Weights of a small GPT-style language model, trained from scratch on English Wikipedia: MLP 640 tanh GELU.
Each number is 200 + 40 x the weight over its row's rms, rounded and kept within 0 to 999. Layers, rows and columns count from 0. The size before them is the row's rms in percent of the matrix's.

# k: layer 7 attention key, 128x160, rms 0.273, rows 75-78, columns 0-159
# q: layer 7 attention query, 128x160, rms 0.258, rows 76-79, columns 0-159
k75,103,232,211,126,245,120,153,164,186,180,134,198,232,213,207,227,292,178,199,233,162,229,132,263,158,137,244,177,213,157,198,158,201,189,140,156,171,185,174,118,200,122,232,224,236,187,203,177,217,166,228,156,156,171,250,280,236,254,224,182,221,152,163,142,194,182,217,217,263,220,199,201,157,189,191,259,267,230,178,193,177,198,182,132,188,203,137,168,202,209,227,215,180,210,208,156,197,258,296,163,247,202,225,204,145,219,118,123,247,238,187,199,186,157,157,247,186,187,102,165,233,133,186,250,168,210,147,243,176,191,203,149,237,208,150,205,194,211,241,187,182,142,220,205,209,239,216,294,98,265,168,237,198,156,209,226,175,195,213,159,194
q76,113,250,205,163,175,212,122,122,184,225,210,246,192,164,176,221,168,234,256,184,231,286,213,158,212,237,168,168,230,166,159,252,196,210,201,221,136,190,228,181,215,162,208,163,205,178,184,202,311,234,119,231,201,121,112,220,153,205,179,172,210,195,187,268,176,282,270,170,227,151,231,123,284,268,192,206,248,243,173,196,169,208,191,233,221,233,235,187,238,204,197,181,91,213,261,242,128,201,249,205,193,286,191,176,146,218,206,186,207,244,199,239,195,253,189,228,216,163,194,160,198,267,214,164,256,120,190,209,197,226,230,136,226,233,191,219,183,193,192,274,181,254,205,203,199,200,235,277,194,203,168,179,176,152,171,259,161,198,252,249,130
k76,097,121,197,202,207,194,184,170,219,238,204,191,208,294,187,115,232,175,222,173,209,159,114,122,199,142,233,170,191,171,240,155,173,152,196,269,229,159,206,232,242,176,219,264,120,233,174,137,192,234,220,192,149,135,254,199,180,210,259,189,85,215,145,134,216,189,223,255,197,204,219,171,189,171,186,245,172,173,198,166,195,193,199,217,176,139,217,175,186,187,199,240,180,256,219,158,182,246,155,218,176,223,248,210,175,209,183,216,152,134,210,188,250,219,162,177,267,154,218,222,272,170,192,186,206,208,206,201,242,114,217,222,270,208,194,191,237,327,139,221,179,187,265,228,259,225,147,227,193,236,164,214,304,256,210,147,222,193,173,190,127
q77,109,170,241,291,208,216,193,216,233,250,175,177,174,250,145,194,166,108,170,209,169,193,261,210,206,279,212,193,167,239,192,234,195,85,133,185,228,176,155,160,185,178,164,306,214,197,184,147,165,145,233,167,181,208,173,188,198,189,220,258,243,285,188,207,157,134,186,181,215,224,181,251,213,209,198,251,180,248,176,204,200,229,229,184,153,209,113,213,139,195,218,256,172,232,185,201,276,225,235,213,286,188,229,181,211,143,250,227,213,287,162,214,274,182,193,220,156,219,236,257,207,190,147,215,174,283,133,162,217,197,144,271,295,186,232,190,154,210,179,196,258,165,141,210,176,161,220,152,226,213,142,199,188,223,210,271,159,209,176,185,206
k77,107,174,265,151,173,153,171,226,149,217,247,216,143,182,198,160,230,185,160,222,224,175,245,187,170,133,209,190,191,164,199,207,191,206,174,220,255,284,187,224,197,257,198,243,195,285,185,148,171,209,274,174,164,186,199,222,196,186,177,173,216,148,214,227,173,248,230,247,272,171,213,194,167,238,206,109,204,152,271,202,218,209,223,191,204,228,220,231,294,149,175,161,302,155,174,207,182,164,196,167,112,199,179,182,231,175,195,231,159,239,192,224,251,159,194,249,191,232,180,208,290,146,234,168,147,217,135,282,203,224,247,198,222,135,151,220,188,160,183,168,175,132,279,181,246,287,117,229,138,202,174,191,283,179,130,188,165,188,255,198,172
q78,116,229,180,156,257,225,199,177,138,216,255,215,211,180,213,149,146,193,176,224,156,208,195,277,170,182,196,134,127,168,127,157,178,190,219,169,158,180,193,175,173,255,185,232,201,209,255,189,165,153,204,162,145,227,164,147,210,216,187,157,216,204,214,142,195,207,189,242,198,246,263,239,235,181,91,218,251,198,207,295,207,221,278,215,165,217,165,271,295,277,182,131,194,186,181,192,167,220,237,152,226,214,191,177,176,132,81,192,265,177,161,190,136,236,209,195,255,228,122,240,183,174,217,188,198,217,202,206,238,157,161,187,189,216,156,258,117,187,192,197,243,250,157,207,148,248,239,181,167,118,158,233,131,201,168,185,189,159,240,174,232
k78,149,174,199,145,134,239,171,219,233,214,187,145,200,190,186,255,238,180,228,128,195,206,243,216,201,247,173,295,173,289,188,184,198,195,255,223,195,229,170,164,191,250,170,196,146,222,190,224,186,189,174,199,255,195,186,223,205,141,177,232,178,209,236,218,209,270,195,213,139,175,167,258,220,208,242,199,151,127,148,168,148,195,214,285,191,172,185,226,153,160,216,258,175,184,198,271,271,122,120,146,192,209,212,254,235,203,284,216,179,193,210,196,245,240,217,230,188,214,236,115,207,215,239,162,261,296,296,222,223,222,254,183,200,222,241,204,239,207,135,198,179,198,196,133,152,170,159,148,313,174,218,182,178,227,281,188,267,207,142,214,203
q79,088,182,264,195,180,236,192,273,252,212,180,205,156,176,231,240,192,178,170,174,165,218,148,259,267,259,187,149,144,219,226,257,231,152,241,233,139,269,119,153,245,179,195,220,205,195,178,205,229,210,216,258,229,172,164,161,226,222,196,188,167,157,244,283,124,297,162,201,185,185,157,176,181,170,238,221,134,199,254,196,222,171,194,237,213,51,204,227,158,190,187,209,246,271,207,237,122,160,168,195,226,205,208,243,234,223,295,183,161,184,229,162,180,220,231,202,258,187,226,190,223,250,235,141,132,155,234,236,177,223,166,211,136,228,224,186,244,216,193,203,200,144,238,154,209,191,247,206,254,184,166,121,186,210,224,162,131,190,262,232,234